Each number is 500 + 25 x the weight over its row's rms, rounded and kept within 0 to 999. Layers, rows and columns count from 0. Numbers have three digits each. The size before them is the row's rms in percent of the matrix's.

# layer 4 attention key, 192x192, rms 0.165, rows 0-67, columns 0-95
078:504461494520558537477479553525472490461475476495524486487446509521492532503480522512511506503503537477517511437525513519514502508497536546452502502500542517481525486498536478515515490506533485501500475509514498523494480500497474502474496476502506457529500519487477509521485446517498483533
083:492486488512489515487470590514515491517506537505465519507469534453529491543498557516500476492446520493553563483486481533499530432554539499551461484493520504484491496484508500473494478538484501500510511519518476516484472542483513464498467512498502491524512510507499483503503453447505501509
073:495489532514461450551510497449491498522534487485505515479539486511523536457476463453471522533483524496466483513509499450489509508478486540513521529470510519576524508536489530521482511468505495493557510508473530480490516450466511534495507494496448498510467518478501473559463510512531454514
088:505523473477484544511515450514459530483486468558498490519539512485482494470511468485518504539555480482494493522525536507467492532535513510471516533513516493517479527459515527532516513520508472514478493526499509503498519494499500505553485501536486485478499505562466472517543550518474498440
079:512477562495492484477481476445528485564435440530542491501508512496509477525486481494442477532465481534504494506488548491550526495483496499542460559487486487535473494513487499510516540487442478530516490500468530500490471507485522526473513500483510488524481504528495482489486512468477484482
072:478490484519450483445518494552507484470533515468487484481502508483497484498510503491504475492464488525519513472510470499470494513505520477498494508462518515487457524468501523535463483466490476485503462486466518519509500512491545533476517495497487495453525491523484459495519470529494500549
083:494547462493490517499436506526530499506477487495457493512406508513513490493537574500497485463525488506489515492467494497444476505521496480519480462520515508498510494538499498528499467495483474505516490497520517493506512534523510509509492534550490514517521498507488505469504430540498539547
084:457486491494478430527501502458448476477492487519537536482571515470485551512514481529471483489495533527478505495501485485525521522477519519490514452521535466504503495483472487465485502538502514516474487475467474487543473479519486469536491483491483490442489517467494492519482553519504468476
086:519474493472518521497488504482520489457519475433503502500420439509524526526528532490526537465494518454505485521490445500514490501505487493562482485506535498497506530500525533523505470503506502511536486504519508513492541528515481537544531502549509517507520487521504501517537470514465484530
091:512458496474506514587496496488468513506571496497528535475550493463460516508524481509510451481542507521531475478441490466475490527447519501516518478463458481461511469503517525442501474514516467511481504510452475485476491489508519515491477502506490495477471510520495504520496508439478528453
100:499503499493487511559554430429459503539472454508531499478532491470460537490488489514489494512526504530498488464470492499498513536487485494511515477471471444493504522560480466510459501499536477520490512511507490507494495472528510462478462482475482495520494516521497501535513534493450502455
073:477507483498539518456499554534494498487524567482523479496518480504522529545485543515504443468518492487507470501487513508503513495517537546539498483510491481491488492533499494493527543517506449518497510511492498475499544542501478485474514455484506496478488452482529506519444511516497492490
083:488482516502520498456488514515547495523509545466505531473496455479470520520485498501478450490483480523491508477479468506498511450490530518525482483484524534523487430490541502460533463479471507501473532505485499501484555482540490525474527456477498489505506478459508508502485477539548504483
106:530458562536448544522509430510477501525527495467509431464435491498506493544470501491521468503499471466514448506520527456526524497460514477494489562499477530508490473488434503512495481481489487531502499505490477511463501527498453515494553477483499518515516508454477501496465480544502480509
086:524461500528472500469466507495531515502532453460514495510443499472507465498533508506530506486459509505492532509513440474486509473512519478500451483467498503497516493480447496510499476487494510488530486479528495539522499506495503498471482518498536542530467532512535508492521476473457531532
096:512558512524508488470492474493490479531466452529523518452547502465508550503504482530511503518540487516493460507539515486504521572495463549510511481491504476487485535512513463518462504452498511493517498489455529476520516488533511488484488484520462526522506492499487533516510539507477496487
116:530453493501491477527537491530512511500555473527486491488502471481526528538502513447479516488481513495518510494487521451499528520536500479493505489463499471473460488531540503491525506506485460496520514511502479487512526511463471480542499505511521524474456519481478489483551532496518509526
108:493460519524532512507536493498484484478469481485507545526458479492525502461506524483479467514559533486520486539488527529508541525483498480501519456483494512472502517493495491529514505489545462492455523494492465512532487510435492499525554463531519501541468495501541449501524507530510512428
118:509485522526506501485511555484532494521481550463513494519522503508508432467461485495506504504514538502465514528505487482509512485495531537513497551486472493526507484545497486484483504488531535494491480486482467519498514507482501425482495506487486452467483465445483465539444495499502525504
122:519505432442504494485525495503521487478508487555476515509499515493520568477500523530485538529468464484489502482486496503464481463501479546489489484527520474504503522502480554524484504498513494464490473532509498509499527519486527509440499498508491513486492506470514530494502502440527501526
116:503467475475498485441512504536499518490530449502521532517455470499479491488488512496496516517519519470554517465497471510481482483467480484475519489485534505501559461505502510483502507467516510476504462533463513498499477523489480528439517496494503519519503482537557468504557496551447495548
117:480541500512566508479539475538549488501559538508505504533508516454500548455516507508475514448479519524535510501490463493459526484517516519526508512499465483496480513496471505528509551473516441465474479538468566490474511490530499492467476547528555489499484526503469503505491543481493514529
128:491505504513453485495502475502474490486477494495537487484451521495485527520485496544498554492481518541518501477495537499475491497461521508502503487501479488538505535463473457472523502478487547458527510497493512507506516484542536498501474510497471490507531513517528536527523487495505503480
126:501468537501499531498483488553537516514511503489481480488491480532491537526488470537527460491478496518516515491530454486486547529517491495531521504522489531490475468496529472476502468496534513535536497533511479470495536534471488482488529542511502506544502438513501534493484503475501482529
133:514453472519549520491561491462473505479513485519468522518482492526567490507544526485474500496511504522447496482510512506489508494466471467469464513500504511460494499489474513507555532494527470506487544499526507474488489551433500509490504533459564522536502490464530479478507501535455481532
123:525502523528507499453452524527491502495485480543455511518483480548503533492463485507493480520494520511507511497471480449518453493527470456497516526518481508510563493492453481533501497494497538484461490473488472498465498499518500489502459490527468536475491532463512468493509570513475522514
119:510528519487516523539493522558491526499467523515531542474449514493505489442481492495516515500480451479474496443495494485516496494508515534507442503467488480551472483510500495530494488498532489468527502518461502483476522481509512496444471537525490531552526505467483462506525519533513537465
123:489481476513518593525488474512463505564506469534496516480457524520526446486471506488502495537514507506482491508483527531468530499470463498462493471521493505470516524530478495465525469468468518497446508503499512502508479513477502491505469499494464548533513533524504545534459511546504477473
116:476507496494458535525485495527473475472482507529544531536532512518551472480468502514465526521511500493476484498474528490493515532487493506507411503479492490463497551518476492520453516461498469499486507519487540455503461504530532475544460516495518478503514509504468483470477515499484496556
133:495573451507504463456477509510468531524506493476500498514494491481497506517481487506499521518512476490483497561470522553461485509538478490506539521509513518494513520502539478527461475554542519527510508522495493535493489498576525498447448505477520493504515499512546523503503482494490528484
141:509487551498489513545515510503486520528482548421496529514508518496431471469464534513489455536540537457488504499478487510463468503538495535484524506497505481495483529515509482421475453512503531467477500508503487510472511482532513475472500506532513494496521486503489506501504523500508505536
130:483459529471464483513500516501478491537501540491468501493476473552466508460525516500534474481495505510492499512501490544448491497442477503448520566500485519484488462536532479527516503488499521523539495534501505529505476533511533496502469475528543512469530520504498461477512471472463491457
079:520493512535439496456530487489531512511461517524509515502499505505523460540498490499511478464469527560518550492484531521522515532542458500454519505494489539493484524506479521511483512530482489500501543522477505505533515486557502522476467468520515517558493487506545480463525487442492494496
066:480492465505521535555515500485512503515481519520509472472565496488519506486468449497527511455541499540492503421485500503507474515523540520527472522483496489519516512512502538457511515510511465494478486523477455507469532433497474471474468495507516477496501474532470502473487470511479503463
066:465517467504452520520527468465527555551533514432546482498501514522496493507530483525480524526473494479456495539505483505470474523511500519512508499497526503489476488481492473524511489544506478530510534518473524557511484489523501487497483488478450506477511514498466481494545505505514539462
077:509469456490515504496543520503501495491501520514489511522471487438493497442519505515518501481496453483500514486506503528499492492499468489492521470486524548528481484520446483484473486492491495510507533527516463511472519516492484482461472443508499499498495469467526528502471501499451491489
077:549496516494524513476507531475550488548523477506473515538480482536500480531463450482502520461514462513483502470501510530479505499499524490468514543496504526480447491435519484504456522518522498503495466553488501501493458539461480479492454476532496498506485471497520537514495489480471490490
075:497528507507532525507546468513500494506510478506517524519516494552535515465459501507519530468508488484510540492518501552520482545547475514495493479471485471532497512485537482468491512478458489480517477479542501511567510466558492543510508460483524516512476488511531497508498511495494468501
076:513491475491541503438553524533590536553510464445498500493509510525496536483494463515482500496530531511505471490470501467476496524488521485490470497505439501492547501526497531544491528496527475494478532518525531512477461553526502525439552466501499513507508490497496482467509486478480508493
084:479492461522457509475482497494495511452544484421479519520458469509470519479515523519448532527503535471448575493472507489560527490500531507528521496502522505462468498476512489462521475492464529506484461543532499483515494497532509532503506490514496509492502474497489511527495487507496484525
085:510502481478511541532494510485512529534534485524535470519496496470469475512493529501504484479475485527449492513587466457468534500474502486519477513501507498492529530517492519479533543497510511437432517519470514532473510478483514475521491521500434466488502500499507485451486542497485506465
091:476475497497545498521487449509468520578536467540490546501508475464490498553524524521489485496481493536475470478502471518497483478507493516499532499500487516499502511463465469513526473523507512518519512520467463480515549505494504463551508443545515509515534501477474503521474529416509500497
091:473494482523508560521508439473498506515467491475535525495530510488515523495517492487473516460528511490493499487447544473463487442504506507465503489476514492498465547504514524485514524508500527511508521497516522497463535530497522455518521531450513537483481512467503463490496522502471479463
097:530534540484548487566549493483509485539500483519506552460485473518491462484536502498541500452507508493519454473517443523475466488488496493501561501534501527491506518430485485521531485511516513512484519566474508504479523512465461507512523537489497491527530497503477527463484471442482548487
083:472500471512526540530491485567506469473533514469493470538511524514529503485459510499545513539492514459486518462507511504474532498457438492486491498497546491505487512488520508476475538505526496474495507517513528538516468490481466568523512493503472515463480530493510559528479495486539461549
096:550509550474433489497490525531482516487510523506536503540510466476498466488428497505469520472507503543494498501532489531505522501505463499505484506458485517488501457474509530478455526505519484514495450486447502552487519455502481481483497501483471515494465499515481443479523514546483546490
089:475528479445571505503542448519528446517473452562484505509540526467528521496551467479517465530493525471494463484472517499504493463484501506466517476500508510512449493470474475489503492496491513509500523481505476503537551471518510495512509509484487483488519493492520517498452488482463470500
093:509493509507498474521491475513457501496537505488539448520433478492479480504506471492475528493519475504528491507560477495509490502521482494510466504433485528527523523496440470469485508448509495449518503487512472534476495466511499497491519462473522523526495476494459481486511492543520497539
105:478487496488488463491479520472436487452499493468497494474484466481517520531489459490510484535472537549495511499495481490521466481507497508483514470474471503444471492475464520472501517532544498522508494499536509484450490461471441529512510502503508496494494542484500478498546510516473520507
104:520487494465507494485479512518483480504473515549500496514520518542526528472498483488480439489440497520505445529515526520503543493473502451464457498478528475493481509482451511501524516487456486506493479518460498505537524485471531482538483482491509494461500475481487489483543473533504520523
110:536498512492492501473505560516523537467432547459457503504510530536499482457494467498506457469503541483483465498475493515545527512485501517518457511481522518539503473544511489479506483519493504525494495506467524505495476521497498502539480509507503494531516515482487488515511491496510471482
117:538467474507475515466509521475482554492468484509522511532486509527472519487493528536501477508465480478504480478504466505488471482549528519461520536512474512467544483508464487504444556513484541493465480498512473503498463463501515547488471516513507481483459493466512524533444524489526517481
096:525548472546471485476500538496490525463528483484522495484476497505466521539496489519531481511491497466521482498522475536458504556490506462498486501507481503519523507528497478508495522505489473494515528491514513521517515537482492486505498462500480505498546510510500561446483504467471498486
104:478473513532455515504509519499443479516524511456533461509517532467477505540478486482516464490496546507514470547503520473450474502502506462539514452507536508519493518496527505483486458489500490495486478524462482493481509511495501484471491497516518537483546478496508514470562530508504490530
107:516487490463516494497555510486500475505499467532463473495561524497486509494521532522447475461496468513505489529475530511493480496484500502538508494476486482546520497560491509449500514473497509486527516465513501498503505491522518513516540466529435491484488484499478500473480494518553507522
129:503544491475499482514473490518566512468488480454485515499479478501473466535483487453453496535480517543508534514488470520487517483529496497456469465474474527508492491528504475472518496482509514534504522511549509518468492525504489495482530530434570446498467475459483492489518500518518505441
119:490480493467517468458481528489493481517453538482456494520474482508494472512515518488508484499474535480525461441529420462459524499497526497491484497506538485498492482492508479500519488518486472477492445513459470525472485529486506515465495504488506487502473525513459453480494489487487501535
124:551513491472480529535476481511465467473481497510503517489495459486487460518530471482476480470510514493478477525490487477447490480488494500487490495513475498504530499543468499521508492519512485543451541487508521517497493498509486510504499492446550552512505513464471494504514484468476528459
126:530451480581493528511474523494473470508478491519510497486523520504590504471491495503538505502491502465490446557508491501476487531509508494460550485514492443507506510508528467518522493475488504476492495498498478481527515532482481465466502450546474493496469496495534474487517490513469527547
111:476455506497550521447515481494483533525504507492519518536475462568505521513505505487498527492468541495477527535493524537525495514459480471512492515511536510476496474516489467501497529525480533502492534511509509486494485480491559492498503468481467510525495513495513407497458549485479491530
114:481498548484498528524521494498501491534469519519536559504527558493487504520513498489488487485492496468497515501479506475532465459558489488453492525522481477532495509489504505524463522534483472533501499458499488452468533503515555479443523524527532471494534488480500505486495469504482541536
113:502537552505494519457490524489515527510482526438467481518516469522493471526517527505518519533527492521466532483524494505473517465489504499496473518488494503498436498487488484479519489498517480478491520455487533499437499486471500482473518522513496529472538467542518448514468461516518468487
119:497516543481513480491487472512488524496486533476489474484496468505472494516507507515489541533490556502517473476508488495539473463522443472496507515566473484482519481525509497507479505470523487515519490493561503498473470519469524531481511479473480491502489510526503448508526494477517481474
113:478464484500513509483531491525532457499556537522488509454509546549518518488450540514507485490512548495516476493498493486507499507477510501519492482467555480485527470490532509514535529477513450458496524521490523477526512480496470466450486475506488539553504527465452535495484491507507495482
073:500483548486538531509497477518468484486514488521435501527506490516462524455495535486525520452514471501480477518479485491461494497521478538532487523541523551502498530498525510503551516482507523514504488487495551485509513488523497486511494502499517514511491489486537523489485478482485515515
075:502454491484501501540544497497505512508520464503500507531475464508471511530466492486500486462522507470556554481479499525556529455490509495509492485527529507505541525491540498472495499516474472447541523502473478451493504481519512505517463511473456520538493551528547475497452472535519524543
067:494489545461472538510470458486475484506479570492513494494582483479527506467514522514511513498520486527463500545500484475486485504470501520523496515505508519514486536481490498507456482466505560512483537519548484475517511507495496498478525494506524526485489488473506526481544533484505524480
068:502518457478507474507511475462496473489465488486508518482485493552486520475496497535498530455509543512523479516462516490470466469513479495472496427534521568439525559501477518482523508534484487525477511463501485482506507515501492483453467498479489491496466477456493537495456528560499500502